From a checkpoint of a small transformer trained on Wikipedia.
Size: 13 layers, MLP 768 SwiGLU.
Architecture: RMSNorm before each block, untied embeddings.
Training: a variant of Muon for these matrices, 909M tokens, 3467 steps.
Each number is 500 + 40 x the weight over its row's rms, rounded and kept within 0 to 999. Layers, rows and columns count from 0. Numbers have three digits each. The size before them is the row's rms in percent of the matrix's.

# layer 8 MLP down (transposed), 768x384, rms 0.0696, rows 587-635, columns 0-95
098:509533483466494483554547505460502473473529548489487473505543526451541447465397517480474447504540445498438545575595479427530469606438484488481498566540451516536485498455499522483540443506451443489528470519464439499550466530468576477480521546618521409447568445431496514441509429449485466470
106:514570436522505444495570507561543478523542501488509514499434503477487494501484568554517462505599523518472487458472498470465517493519547472584526482523495507525521477477443553567463583574506535453506533537504529453502556491484514457559561469559392570562501586374503459499556480484545553564
103:578498520528454522506471447496404500465485491479560517551508533616509583526482508525531464544562496518510556505585538498511544511490458483517488422519464527515538504470490581499539589462496440543555468505537523505481501543548523431516481480509557541430463474527516544546522450489498496538
098:494529478414447455511500498439527491478540490496471450495466487477569480531454504490512476557452410471534440494496461439472468503482482493488516522500511491458534517495593512504531515480477557547564461457547500393509485450542459516544551538496518512516546536543518462542445496468525499566
105:515513574483539562504521539454539489489483452574539512567502460515429539535517465488584480564476398552492490474487458518425468396438500382487523532508482446589511493510497475468440520461397538448460567451496476529489439528499530482533596537538521484492518463519435456519513498460511571554
095:535560438512451540497536512468474449548481496494413484428431522507511493487492461510519454449487520543551472520478470515483488515497544441459553473456491525457483571459505476504502557519462442445538486507513523439500536466491472489491507524542482468486455449512479475534472510472551582541
105:531478479537538450549475479405399526492448451528515432590461499496480553555529562479519489457479496498490521512519551464524430484472551438466500537516510410507454518570507512496456506500516515533543506609411435454515457428517457498494504497473406521519531552513498580489496480482483551490
103:497570475485427564574490548523550541475449479506439514520486522486544507592526495413494483434508478452416516466535476504473430457577428461466490508577523512505512526551536530534512455505472533600468494489516515548411541567518486445578487549475482507487448544516544498458537500485532486504
106:517582550512560493555453508467449513439483473507494525435453516479455547505480525451469459447475594466463531485573502466466512569506521433434483452499539574476524537570510528470459473507479528484547516467449535561548538440446478518510537488489461546552500522471512456487495523532438467444
109:550522444529438482487486517572444447540491473549538542424498461465490498498533494482512513448494446506442508530547464498571459543497492520563419475522470521495544562473464432485496502613541539527487602531581446429503485455539474559488512456473472549468460573457553529510489490399554497492
105:516505509461554464500424539450519528434486543525487471351534517530486494535524439474483433596504475541499539497537534525513526486505602499516538542548450541552523486489549629519541542401428461549530498437482528473528517469495524516553478475453496478453489516478493512498488569534474527572
099:522446423456479518469526541563566501475560515541459499422504568476442470392497543433483486473518525471556445560559533383516528549506521502511514488500535504531554507505470459443515503508537459480528504519472569475502555458546521607491516503446510521578479454495468574559428510557507509514
101:469489508472500451514533495567553504571516534534518492512431439514473489469472437561521508482586521486503540523526492525496474490513526592511456458453470480499510518389462519430526483502521508476570537484451599492453543480469453515454516519511538502483562519478434533483482496438439473496
093:512530504480550533502502486525486432435475533553411536393487472538500494490488412510476533508462499517527529519535514484534476519502511497503498541521462559529471564505529504497522522516459537551501497513534468446564475506480417521491496523527389415515586534497530525442475503507520523535
101:437461475467549528445466531508412525506509504429497461562447584511543516567507559512462454582479475546517553543471465454470452531498431509539543454456507497519445442470467458503457558462463540478543472508503429486518547542461514467466516524515527453607469506556539560559429465502476566494
120:451429553492553453454465445524548502434472522514502505553575556481463468434500470424468569551489577520545520550466438555454524498473525526509444524441565489547476511528488540482527508488506414446527501502463501443456559507552529502521486476438461552514481515529536481504470562529491446545
087:552502448555477435519500481487443549466482503546516422468438481456470522447527509534565491470444500503457515489508489439441480522509530480532510596535505503572501475492454475541440497424384494485541491466539494470506491428495494490507449528462520471568478516506509562458516517498426528489
100:474460536492513517562526471478563467477513547467474525520460456504508484515465448503484468498485515462438571558535501473488485583542507492448563527466501533517459435552522545519561494509587489493506491439522364437440447466467493418499470529488465450464543552497502546497533531466509610499
102:501521556535406539493552446500451486492468508487489491558484508552530429498498484513480488457523441466516578559476467477491435514457504510491536474542531502457473567533506583548453557490497516521424550488538482466492495421471571496525447553550561479454454573493534438477511433457493576514
103:511508447515478501424431457526514458458549476424513564492504479517474465560486476442517540526502440472586537535492430510498461456550486516481495568476499470426518611496458469524485574539580387483455552506514504449515524499523515512452482559546448482476413452532473467570560587484462510522
103:532490521560464487520517477523466519514478488506481520501399473432454488459492498456472495526497499483506474533441499449476507503462459495459512514510489513507454481489519517438473497508515522449543469432556451511502502503467551514496527496586492428538477459586474550545445521474466496522
085:452491570475513485455509533509458507548486519481553556512563525547443461518475456505535540453404444495532495530529522475471473486508523495485493465502508455448431508526507503487512476501449558554502500473488444553419528552526548529504492438472527469552542480434557442520531533545515536422
099:556580516506545569538503479451529509557559488467515474525518508439503494523530515645481558440433405536470627516525492455454504450544475560530517462546481514496550498475464468496448433486547410466510523466537513466510502445494496515527417460475511574497471469539447538522482456530502471505
099:502517513490505473518477479523494548501480601515492534442424559490481564472546585452440500494511453458516503570550481444488508513496458571482484516507610483534520472463510492463484512509489434416411507459448542384468584511500510460418438506570411528521498532551569493494506475449501475529
103:498482511384507577539554448506478532540537525490469506360488455476532497438522452485444451486501559469485554487492573525527506535577525483522571482602505497464572539446511526555538480482532462485488539478500564482460564539496486512500492542535523497446472507539534442513530475527527538485
102:500542504604600502488451542515461515527423499547560464504497536458531468450495596524480428484464482498429441549479529415509507521488566481499562475556522488464523445520589421456448511574477459529542490467501437443477490501498501561474493499463492492483498506508473503513518589482473539444
099:499505551533533536554558504473485435387503550460412492414491497500515519493508466448406528493517524496448497498560462507533463460513503394508475604459510557577409495491486508527489532531511532527535486468554449493470500538494534506490543498555447430480522568545468515561502420483528524451
104:528508541550513568448521456559539457490451525551485498544559535499519451550513553480467542522500474572478543494500500477509454499436521434480516450509502498432543515479547475465528510540447477524549526474429462511425480506520540485511480478554556595430486506469508501546459542463502460462
101:425510503498535536434457466469483497561512495532484527409435536584548492468515438485503520468505454520497483530490506518451492503496483495471567497511489473404545504508506471469464546547519521585441524496500482502546562547483439465465478518512436436472484515461466493481496454518468523517
093:474513542542477518484569405506486550524450497482545500459467502551437507557491530495480503418533489482506493525518513510520525471530484461530530484553520570546469428514462498499512451456506584482483491460488554472435556460437503426474498501534490478490514535470521466543483554484458525555
103:521500466537511491497517493492518491432458493547499485435515533446499526450436492551553512503456580523487504476481601455478509572509490465416501452502527498469514477535517543483509457541495462461495521516444463546457518551441490540459501528556493469495566530481446398524519588559481495454
105:521599535473467493449524434474475494444540571538480440637414470513519525529556507467496430481525503454486475472456495477531488443440477456415515525456459423549429538515446499454456473471519489478522490506480487487514520469499488461542512471502503500526501465494561509458544483533527479513
099:549556443506477487485529577496485516492529505478517456494533513471511570548457514415477528514555526566576549432443529540516447546499509484489483599456542531547505478567569483465572512477470536509455516539522537501437554509549500520494445554529467457527554442437489455448428506462414530406
099:412487460506501473494486444517494492542426508501548481431530507447518531513537516500512489483476522470466480389495547466511612491526531493456425456507505536581442555450447492507486559424518574540464582532559514489450525519425581540465626549557537442510562559545471472551493503455429512519
103:380552450485483470469487493515442476515517459587516471458516517536548497514531453536527488508496522451521513500447481536515472405475575466459473497497432507490514496447487529479508576477506465543450537478515490436517543504454460460506491499571529507523498484544550570492501402518472503461
101:535566453465499562466435508509505491567514541545504519528458533506512551561536506468464602462572453492459441471558489464478490478452493454442496535537514393522445534540481515511588500488539529498484469497544512548536497423494516523547517569501513525437471439509531462492564494495523587535
102:549492415460517488529509470544539460513513522474482480606473463495486520515495539532484494560571505541478451544571517609456537553488498477491525536524486524489485503442395519548501492489548511537515514459537531587582497426495479466430473503478448495501461583515532508505467453560556538469
097:505440580565519514541479456490489500500468482459429481560449513511525486499544535491552566604577478472512467460533483546528452543515510473528520547534535438544565478514485522453459507476531516491490548571472467535514531461529547521483511486527477504521540524491445450464563506507412519482
093:507438517470542429492584457459565455472564517473416428395479510523519445534457452479548559434470505491525490476480466543569493488431496545483517442468476448498460439560537516454486501516538516432440504481561530458455503473422491512475537531507543494496517415450543484501487538479459523522
100:526534448455485597524542457479522533523515491444519502514518535520451498476511502506420402517529554507499525599543467437511512508563554528433537522505529475513481517515490476487519606518499534428523512570520536492559526480537531525523441521525533519514579479452455498448525473513494485537
101:440563446491481532492441518534500469479549457492450507491472511510551503499553477455478496487475510536454613567492494560489478428534504494568493531547532450533487547555516549567583486576530475456511527549515558544471502489465468522473454538436373495476499523543495494469441418531550539525
090:459514549495512547557558533422515460450451500438419525452462474545500496557421593429523446505489445535483490536438546540514487529475462542481485472515492508517525440469480529522487490510514437462540457509507547437477554513487495477502503466468482450409483555507457533483506523516502558461
108:510513558537475532562470555503521463557556488509497476475544471452482445501534537415610408480452509539525608485508487548494481570478486515524487411504522659480496538466525530485559462550533564427506508537463526473446532532499526547462467470527534434533513500475475507471527472460490465538
107:419473431417554548510514430520497503537438509479528471539476440447474456500487571529465491497554513519506456468550414446512518503513489553511495458473523497537511543518488451499481497519523507488506508517439516535524494512500440591530479489558539486430443473442458548494520505530451506468
102:580538567469446496539528579509510465464438545483497499452503454475492535473490504536463511531537559509545539512533557526441507570441520449504578449536527502525556473426520544414488533484541460482552497520461440494555434512474496556497443424512422505538536520481514447456491473531486537497
097:481462489496432539468470485464594523505521502520513497680483446496527477489540506559483505494576487532535545425591548511450529443459552539461556477511504520473518544469478453522553510468457582481510451466477534497470508470499438504473488516447538476472481469504578497543477423581522531539
106:495392446462561442450550462490568436483515498508535502551525459528483530487449550498509429513437502507489499456449514486441482585526536520460443514548480555432474516443486496475449483497519504532374511496564483526463527519510528550435540500457468500556491487485494373524478502505478467528
097:523530468487439466547591470504511502545514521473542457464582491503572431524519481487414501507532443506432523525458457527419500463519553429512566574470512424472457494487484467397423408532476540522477498541544535471508517512471477520473500468475545531527508551553507459505536502530511440524
104:501523507554512525553515498480518504474433489461473462510453526547453495464496537412531510543538500452524525444477461470474535523517555489520538518463430503496526587471525568525460523520503474471514490553494488438520446418492470499553481615559488478500506494531482512473470503550515480503
# layer 8 MLP gate, 768x384, rms 0.0916, rows 588-635, columns 0-95
102:507498522477516487514473562496448462454493518486563562550499494492473597524557510469462462481498486468513466474520541451499490517479499466462465518473462507467478477568448560497524464421466512503498532448418522460496503527430480533457507520473518540563463485511550546498503538524489477459
110:536515566536472439496474451497456505523466493493573459485563502529546548437467469452448549467490528435437474532477497505539502511551480532517444515569562537531517511479510524514495563451523520571423551521538523544486437550515483521463491475467545533475459566523518543575482517495559562533
093:494576516550451537510596443509467538408550448513462440504491448539552506475532524508490449441492530535521501503485534551534438471538450532456441471488537482432511578555523532484450527539491480489480471447492490477535462429482516517452552552487452452465409475479460468553474476443524502556
107:452487531462502501501504436496444522469400504579539368520502484487541461533492507490492494482534519516521514525564510466512493469506500472528429533550498477486406515486536552473549505492513462481553447458470591540540510515561515509546460388479421469507427498453472482425513490490507455481
100:496468512482468429479491595529459546421471575524538467521513404442424562549479447526470470596523401530509516510487491503466512524495498504462459490465505501387505500542475504451436534472508453461477444502486515573540434481451555519477440512486503544509531487477496510459484489455495542452
105:492430459477497608512532503416455489533468584495568552475525513476509483549452478484511592479491431575519556479512518431528456596453504553489561444503513518451467461464529522529412466511505518476481530523502548555550502541551584528472522480485449512487521491509495497496477502446560531558
108:532464508527585556490469457550507573516447515502500489525484475497464454536495510558486518454512502415556461473486515488443489441592482488468537395523469457503522398488515501485507493457467505514573500558489536529547478430506483497529541527457491515492551504475540472483522532441497509495
101:535518498503512526522557398444547520463431497458512481476504442505524524493504418491519464575465459429504493499504462481518469516491395496494453496463507499566512503566541544469506533501538547566519436535477574503501486499515424474503498518521560574523514533482487485574560427515507512462
136:477487480426581587501515446465537564482564542469476518532448444515474515508472547479493396501457541530547449448514534537532502509555512462404533512495502512497489469452563497487540563439487515543568455501508515525504517542488521546511435513558531493490452468518444546528511493570444520551
102:489497431524515480527503492566542549445469446532548481456479553545445481493564476514522438499428515521453424485500502450540483460538491518465507451489537517510454517458463524470507508528452459375471459508472580525484440448494522519532517533485483475531422495476522461485480480491456550462
096:486564528405531555503556511545528541382467449556501494502453485450494514409463556497496516480490470500591505463521458458518524483474491503500499523510500489499457438587537477463478555464462492506505506489564410473494493484544558493546517519467517557519475459455455498526413479511513469491
103:495553499529543470522545495534550560485452520477420514495468415554443498505537417511488478501545482497503540569472519524498490542584495456512488555486511474457478558411528600451551404532448472561509479483543564497447556492512483518536510501476481546479491452418499426463498601538501474530
096:489483509486490496470490487604511503469450453464496495434475479559563500523442557563536521449497460496542481403539482551497491445412523443488497504488512475512510513501419429448484448434512539541439513430507508503485442496455511574466479573489590512496521410497476521489570467516505542453
105:483483512422500482479454485454436508539528560552472479407492540507509509547441502530431476472461429546511505446597503530542505491448439540555495510595431500491552473543494486519444432525448467436469488563491539498542525496530486530474505448489454448516510433476514473551544545481512455466
099:441493473518509537543561470471580530570492473494532440474505486472503546519450448504515481470556464509441496489522486465526497477497537469447477401446472510548484518435487539560444514471464480491550552557464490542543519515501534528457455543535508508524523548513488613495503570502530451496
088:511562509518511451620475507460477526480483536480503479534424465456489453445519453515565510440465499514470498448567475520448485482530577476564520487467505508513536459472474469451487525527529484495504507508499426505538477536538542543516516500489530527448551437494467542525517540416516522523
099:405447470515547462515461494529483451511494535527511494444526472480448536507537506514483525545516520466496503463429547463543542518456480471525436441472514483506484547486504565541507578470484466539540517495459587548524495508462491538460506505462543530478506479463632450495546452542566515528
107:496497501517541503473480553453578499508515494582561501459499414536492480509430544444468503451510562487513476451546512506523498476475455500439458491441458453482456510505482507593438481417554510454508508516484538504510463469584469535440529574448497460514471504543485478490477498535506531514
106:498477492474564464560542450504519556436539428526563508497374498535573474508501445478505474563487558432570449464519508435514416459515441477418539485479456477577490506506527551609532548479506524412523507465517538533466591516471496528556472518534465486490418552469508402598517568531499558474
108:552553557432448529426530485485454506472562489456471519445527577524461555479477483497478457467469517589498583525544511517480523528540404502476426523486466541491536527535468407539454536531518542544541521535470421505534559507435494536496459511558545511550464471481466469485488458493525471450
081:475565506549464476454468460494470494590458461597435489461472514536534490460483503466482493500510497531485540516472462552457477592478440504536485563480466466483499516493491489436479564534419564465508470549505474522526435405484395479545471503480481536466582495417519576551473533462445468509
100:563494431520469518531511500479422546485477523510528549495489508491460520410513525526484467526589494485455466524469486550521494456519470504521482487518515459529485493570453459478467492469456534432538544524480510482480448524503481491573563502540477511539478490447497500519466524478444449518
091:498495519506509425520488500493439453515504487477568586456486556528481494569512443459509516415551436445479523583527499510494511490530518561495516504514534499491559475511510463468469484468511556516449510523530550512467563543517474564531535490533460497442429530478497553504441493434507573507
106:466437482405481534468456552514529504541497510472556467383570628512462521489474550570526510498425409522532587577553516461498485531433535451484489512470451497478527558520502480486490537538476499482431495549516509445533543479505507508512494525569508534485565461511468504471544534496504564475
102:483583470505482500517510522518509482437382550546555386552481488513531458526505459563575423580467497465496488544593572491528518579463468449534460502489509486485535509508519516485502516541588469462490477536445485465467547435444476538566531534475490548429487561467454493548476449538467527449
120:515521490528517483537503553542543483493513426535470456470438485460554557524510469579603482505476564445545485495531492492565495483493451528465494475472444502504508501452504445516534532561532583506525532569478533537539494448476393481502474559500448440535524486479526453482413479500490501561
091:423446522455529470508568473515432472519554494509464521393513497481457538507441403491509448439553450478530467471507540388507498522485517502515445479505423512501466464420464547505472545516492557458508571443517519468573549516481515445547541501465478451545552464616537524499474488510459458467
104:506446500500517447562517492482500514474523576508605490485437491521490452515451477547558532427599517486443514436515460535447490488528436495520489534488469401417526498538494524485518447552408518483525486467482524514470489522484421477563489471487484536475532513523433486481548525472520429456
090:522449501462503557550490507578529536581511494554440522462553474497451513496556449546445509460557527455499509556524540532476499471553532499547539504507422512565455521407504527440473496568407471515522439498502521539549514543604475509497468538481551491500513499523517498553492527494499539386
109:512477490499483382468546554511508501543532459548451481593439465516505461509528515479517516468502539536558453492531512466516410445508489547521428458505518504494466455512511596543589561548527475476527508561480555544470490526545465517520459476544486456428488519499454450496569527501524504495
104:445399446541441520528479475424499505539539536500520488557487484521470502521453464469559534429537565557480412482550530470504543504456536488475403470507489493390512457446494510488496464467535491498483530559495494529572459551518497568523520480481509526516515426488512468523479561550497506434
102:491517531503447477496544441523488463545492582524513519448454529581437471441532505512424445450506502457466453514526494522503512498450490518482513512499442450419581518477578478495396477454409536607571551545435489505479589470513425500519536509471544492497529520411495524524512502577563574568
099:467454447490463413478499510522513480517479539538548478422494613539486552523509504533506500541496571530466491534493482580521533561588503504485526516547509523550483363615506500498478448589412524516465523526512403482463501524549475492434523545490452520503515537555443479463546522434430494474
107:487509504459563511549474515554457466531473518522572456567526524594504486536461452579514489483386496425548468572544588527444538538471554479572507512505473484489480463492526506483522536524533497487473498555497534529447491498491435445498492490450460478455448527537474492583485523536446469509
106:495430505568503507493532418516559557485491481472505502508537491506499461520441418565468501478455376528500528473557528472508576567527427455502462530493542497485567457496437494493496492524491452530505503460522471459464454490506536475476430539543537426569445493499425507504533518542508455528
097:459541508519501429533506472500531506556559505469499429558418574399527489457510524469455523436526518457482489582503551517524453545524527477538525462525459475550516530496519499515435552611527482514451495519511503538516620450451498578509489503482442554511535572489494543436537435531504489455
100:459467439541417571470537455508529545495473510567474524512548561551480526492522431507618508498473470458501471452490488517440489589530485504467491488532474487515476474635524483504434485488504502408503526495436493547513532511516480559491525580523552517562531449430510536521520430505523483505
093:544451513513518463480551523421555526489461467461496503467502480482485457528487488516500514420493544507535494473517551510548536433472492479478546452504415444460518512562513452522539476536517561507428483484498511462451512506465426562567478518469530486455520514498541475513552533478531528506
095:564543504605598432498440484538426540506438503514546517547526567465513503524499483483539534542520460451490490517487518471535475501428496461486471469570516541560505448540565418479523494464507503535546546472481449566530537548490473574537497451530542488520477488439615547455513472528574476504
099:440545577522528491455532528451513500501536545505489489512485497484520467422542556530512511461496524486555495468503463551549545478451449467510499535446479442494477467545478455512581580541470514505434468520496579452550544495488475462606470606528531445352500534476465488459566534483463521462
091:491519534528508493464478509484517581554464489494470494494443525430584464528478423453464477539551567492516508533498564507515472515572521485447533525525560489465520478548484482492483561462548466589484570575514451551509484492544591526487535552485472493468493475463549520495480515554535615552
110:500432497576623461526422460569468474453473513501482470460513542509428502472488517512518527540474467572505398557549460510542478465463497520522451493511496461503480457454540492446441586488417549535563507523513485493521501478468418468478493527525496492464477494458467547469504536466464437525
106:517529474571450614479503450472494554519515510436486491501514533474570478547491492567485553483465494497516456462565489475572489550530443477493476515467498490512545489470518492525435578499502409503508547462420486598431524510443569482443503526573503467525494465486488512434550524515477468553
099:490462505477547552498520527464454512477464469536486519425423524475472441513457538485582480495429507506476465556489532469498510564458473563417466569523503427529433530498535478516476490477467521564496482541503524561505516490464466476527579513532538433490488501542567555536500513600514493431
107:498466438488635503506435534525477432513519506454573482446563484522557514533502456487527476500487590490506511517506453487508573464526504448526498540462445487500474501465493439467532500471475509514423517533419478540509549502492515442528489531530545518461498440488563479514489454512504572520
110:501505428508478501528504424574557466483480473503571464498455479498424502547465454552580421503452505511504509518481513464508467484482512488461479486516471509473504492414499440482550515492507608551508452502486528527485514555502516488471501565495507501480492457524527504510493506518482409559
103:376525547490541563443474519478450534495503559495496491556531548395507507436461471417487576549472514487447576488501494538467418497485393496522489474540514471538477480486467529444481547465487565466431488463512572469444444527550480528524513528539456486477480523507474451472498410460506510580
084:531512453498573455475489494501541555519506477509473449518554479461468559519487498427517524376444506593486528519524550512504526456573489430451547501453468524529515452513412522508507509522524573476515506449544555535527453499543505459472471578527539512467539546455561578506519496452514486452
# layer 8 MLP up, 768x384, rms 0.0969, rows 588-635, columns 0-95
106:461440500472447405542512469466511456533514444516482518551463573524496481483572491504497511455478465480549577491476490515437553459498473466487475520525578519535511502513509539527494487527478470469528462511405464530547431464497555516512498433434495591489545523465466530531500481476528528489
104:418551539470481494521470459557486484482519554439499445522546485534454512493523449513486498457475504452513479532495457421540495468559490483549479488519549558511504489503540488495484482443515452499494560526543474453468480560499479540476544406474576550549520582486493594610497495526496563532
095:445523520567517540525551401456501499475446495506448524530506486481574520523480486486441499490380512441463442496468511501491508490544567502526467481572449516498476553526504462506515525537458537461531522458509485472412458427556525552480579544511437431463551470508506466529504521446534462529
103:540507566515509461495543471527470423472506467516498592502465476488552463489514486464579513569563383476449516602551439512469490499487576516568449517510462510571529549496525524489511550466503493512497449505411504497544479447447519513572470435437523528478489537441526465443444523498511510467
097:517519531500557492522491547510530492461492514492491455450437473512515499486533506501526533520488527512522480488600516574550508533505488509484457444578531474503492449416519464508520499448495511486506500521443503496520524504521435461538504479520474534485481507458523590541441493479456471463
105:594527539515511554508505491547534479496499550480548568494488504583488551508438455516485520479467397489473514544481478583501512497417501549546515466495621512604475464477537543527474493435522553496505538483450544553531462466531485446482556461482487544605576476452514498473506484490513457499
099:518554507465495530508479538499491463465438522487489533575536524479520530541484472544463553462534510453517496557474457491488520512582500512486509447435410515484473521472478518561540482589502542474492530420533492579488443524477568469440433477433479483532483394577526519472482498502484539479
102:531545507503514499496456485487514583535518468490508512450526503503491469521503511489500431515511497450563495511581434468501490476549446510476508477554458473438465486520545537478440553477486460467548537493496439538514558439398569522477508471464449507507515528489558497482537499405530540497
104:495503450517522536478470512448587457518443519433486495511509473552493524513480512506511553447478564471550550540535532510526484507461487529424476553501414427555513534487478528529502542501542484426468485411491462502485581477488516444513494499488485468486552472494511484485521510518473516530
102:535532462503488506521533510419597556494513505513565445577540556533505552477473554542452436558529543569479508479509456454493554512579492486525549499524472497441514455508519552493495574490553488525501428541509488534413423531447540491562522486515400493476508439503543485383430528536455482476
096:420531504566487398538450517569440542457482500508464500517533415525523519479543464492542491550489462460569539496508466411491486554494565484534447441494492454399507525579546525483490478475544538437545491456514465546529443420493545518487484486510541413494493492443505496529499545527482494519
102:524545507516504545445509523512507453559471537507461528543533478517502571492476469448416528497546477471488529458528524512458515512475522482479519507479476403490470544514450544453503517519452494470542472462505457488486462596523496621492503447448500492501523488563502546502535495535518472525
104:447499515502578430462468480476519476482415464510508554500431527496526498475464552557442459408497503462508497461467504491551547497483480476506466520448512424483435552434428457502513494531513534420507529456520518458480454501490443460537516549533550456484520517428501466502441501563501505562
099:433477481436466491464501456421444601500528490513514523520520508541545482515563516478486433433511460495495523503522531458444553516500519576596453486512461404489507556465527506468459491540457518471514501548459476467553544514468516472570488500522560519484425435480541455477455470536540527482
120:457460497541587475417464482496496601519555476547475541500572512475481465445489561511486496512530564503534475588545490530504506514440494435555495596488548479456481462437520518483527445501518513425503512457500478487476507488507449479578537447458526532552487489477522512473505443477480485627
088:525521498515537517540472549477534584479419572494465445532488493479418505521520501525452512452426425554452504512437496476462531557478527444568407470548481522500520574485488523466510622504525573534474474494461526495537559478513526518490477517557551502523391465512482540528519526482500387495
100:522558457549480560495477399488417456478531511506511434515603531412458492436540540425562558520429522496531505514462478522441514498548434524486502484501545471480391495510551537523499518475585482523529456531482533530422470450538432544465536410445507504509518443435555525406488527496519510506
101:512484448512546494503575503490469475543513521448526475439510505515513458452517433539503489530499494458464452456497406484545470457431480534546498535565493462512480465450429476569463528525456503600562531525490543410528504420531446521611455455535515454496494520468618543490477572481506490483
102:477500539438589559514479424517512496530536527512595488451441557533590463564479477579468492507444504496566549453527512536477494527478515510489471587510556480531465537512535454567534512456570511455448472517503516504474562534535542460531480512533429481505485429623502414495428556509516471422
103:480533472507431534489529451461486537532489474483506477500515576534564585513473487409478522461470544525512543513435546529461548468532461500523485436507491490499464487605450430546596458511539510527462534492563532475547575509553453459432513601494466498462506511478498477527477487542393435429
088:494466457505494518496526562577462471526489530437532480461533514494510520561527495544496562535511509524535504491506439574474556514514526546550492597579447504514503494544465531558442461512489545511548479480496544459496550562531579507498566498522468520516537529468430531439499543466478519511
099:539471480461510483484457580482484548529481553589505512449514517439545518531468521466486510528481510570488531440528496450549520532563493407477535486475486520445502531531505497451546460512469501483457444529482518421523531499477532488447454541464522488555479465546479482458558461468515508477
097:523481564487546522567516504484490459542491516414529473408510528451496521504449508491451489502564421493502495596605518501442484488514516586499518457477519497528525518496480415506491491519463436511470492501543560480539550471544539507517540453533473549480492542487500555487512525442536548487
104:514529493458430475474485474490568511555531583515496482414546524473483546429483518445474516509478482515542576554469493464460496463503673540463471488539495482484525517499452492548556471515526489488530486515516534551517432523522555438506448552476503541453498489553459501454519485538525524483
100:521455449507499487405523540464571457579607467556517543397464529524465542500524466471512464490490486510515509463481524522505526515540468465548541474480549475488520463461513515576512445532511528462502526469462487489512458596502484459559569527481522472485454474556521461507472481557523486514
113:480471512490501525450505463553537471508519535466435494518532561516530463447491545480498577466545479500494486482452440544495471435476472535548498574517526491498544529524484524453503473455516573539437510472556524425502537442552567519484564496479541544498514540490511525538559529559454491468
105:610392441523518578484460515526522564485497429509614476579520400504491437437504543489464600532492551553474461534473518611560535459447556563496476570540536502448537531553481490516553520568554515467461456547493497484468537498501468489525479465522531555420459477489512456469486536446525530422
100:477441559502562543547531550473497500518444491543493500454453484483471535438412429542527488533533495498491574623485480460474551468526472413508501486429494469503512475445482549536498500512477473551453427537515495502484468492519478559545488565511506438555516572528542467507449451482590554494
096:572526457504507445546521511498551536503551497483502505385465493523464584515489502509571480472500521519510510496464481490460504557554519534516487512501518428528490442476528545455528454536446498453546510579552544526493419580548525486472531546499496500473465517534501547477547426541429587510
103:501533518579560468536536550524542439451490546472525475532577533515549518481460462545569576497459473509470482500535518485546497495546551483520471413490479564486499468544447545474498471541540411521481484526479478514476518478506462505490441417460418514507482446470534480544570502504430401485
107:519490448529512445490535481485511570530539477464548453448558459522489476457540470459509539468519459425521451435544442535499523523477507476516425423510517499518526453473491546484467490521528456492477496505472495520502443514522472495563450501478547483540521496440499558518479487593506525547
098:484467442461485471507541490472574563507506519613566478506521423532485433474555529498511516474575525497500486441483488461501545463539443466497459505486502460547496494483458534412504577500481503485593500452529476439542467430499521503487537409616474542455564469501495494414439514476444491508
103:552498483516457488513456505444456538491509455458515463513479483475382535474511446445498572492500574535504491474506530485424473438486537469470487444505520536443480478475497481436504485499478579482482604466469498608482511513437481568530454461520528515487530503495566436540433480503465556570
100:506531534481546517540497509395635458482425435494529447457499462524531471429538471455563526529491473474522510479599466445506518513446495464470451519508496461434495529479480510476534477477470520499531511474526471492458565448551458527511482539523487548571474513496489513486512446429469535543
098:480565501510448591491495570528485493523479505505456481508504494519527551447442480527464508544506441501467518429429418510500484479500497504521580496476493491532446586507511484385541642507557435501401500440480414505405498424462493517503486552538511525523515524455523463509455471535516552557
104:497451491506480422502527511543499479500442477501487522511538484433447466561477514461478440534522456451489529491501535540549422520507501486477521477516414458519533530459593502546466544571508512424481461521516508529443554457521538504470461416539472504515555474492491517469480407519535538475
095:545490476465562452534491582576521570522451523513529517491465530458503559519459515447481442507553521440497520502490555468463543518472509474519446511518500500488473476530502501465430511579452532491520610521523456471551555510544528503460435499540523584513540458495436548496487555512551466493
085:514531495556495526592485515533467509481485492551535545563515451475551523434461538532507457508532515475500429547510471476514495485577572467500506496518510552488529574426515487552484509541483463413477519546594551549556430560444478446534505471458513531616532565512546425495434420510455490496
097:555495539444499447517527438461500541552587513449523493503443479497525489591474454563501483491532561513505492485486520494418529507454508452500518464457413515481476529505485527513462513418501520561566504517478548417499484444507457501475465470565477520517492481501500466537443540431495516482
101:439488471501556518586508537439514534546496426544589492515546521505578556532510457475485503512505550514485443488468523433445531568590558498473486497438435465492561518454527452523423522521524505434472495483479507468476402537483538466464524553471570454509471532490494512477557556462581505519
089:495505492467449482479495507408510540472468427498497422532477437396434439537496429450443547531533461589534409583494515546530468565543442518467445518484523496484515546492490565593510544536474538521501529540514455419572497515539535552473513484516438506485522542513542511443541528493488491476
104:563474512468502502489506485545520496501462502478533446440450443434530527491459499465495484550519535446451603441535447473496562544554475460497441505416508493520467437484551498519540462520481518429531454573481450517534454476494498479543434478491506487535500544487522545472506475502509445497
096:496433435534548547493453469514482553473477482529514502595465491470484472528498522511539499472452556475545466526486514559542497507442497545475490479563557437510433465477590496508517492494519478490450459525496442606515548475499487559475506464598477489467470423499469558540484527564555494538
100:506463539549460537455509463544488470514429523474518474509552536503514469526450476487522505527513437453479503513507448515520514464527549463545527533541505556512537488481560470544527448484522502454510462389425493469485452560511528495513511527517512490501536554514524503514520429477469452457
101:513519476524574544440474446481495412470450455479455517564500512474534519476509528496461501528498504504531496473518484552466455516488525498472515494459548530564560435482443453464481509447518476520470516535467538566540506449597437520491541538504545505532536509527535460452454494527482505473
106:462525487501521441535440517533480463574509564537496505508526520521474413440517456520409470477461430511452536493481578509450528518505554478483481519491447532534444512472500463506450501487551472467464506510460539515509499518521517450487448481541519545452490485498398486511460522455460447533
095:499493548505482548492479459497461524485565507371526525514498531448459430483490448507513553512521492424614454541436489505504546458453483555479508481543507512516503506499531532506491486481559490508527478426506448470535487488473519464522500464410415525455575438464541472466481525413496504459
103:521560411449500466567433480518497578420524459507453502388511515373463544480464502502579511473472533463516439549511518406573538509448511425519556541500506519472438498555433495490543539509564570482519499577443419443505468487425451463522517473478560587495536519499488453459534564491493505557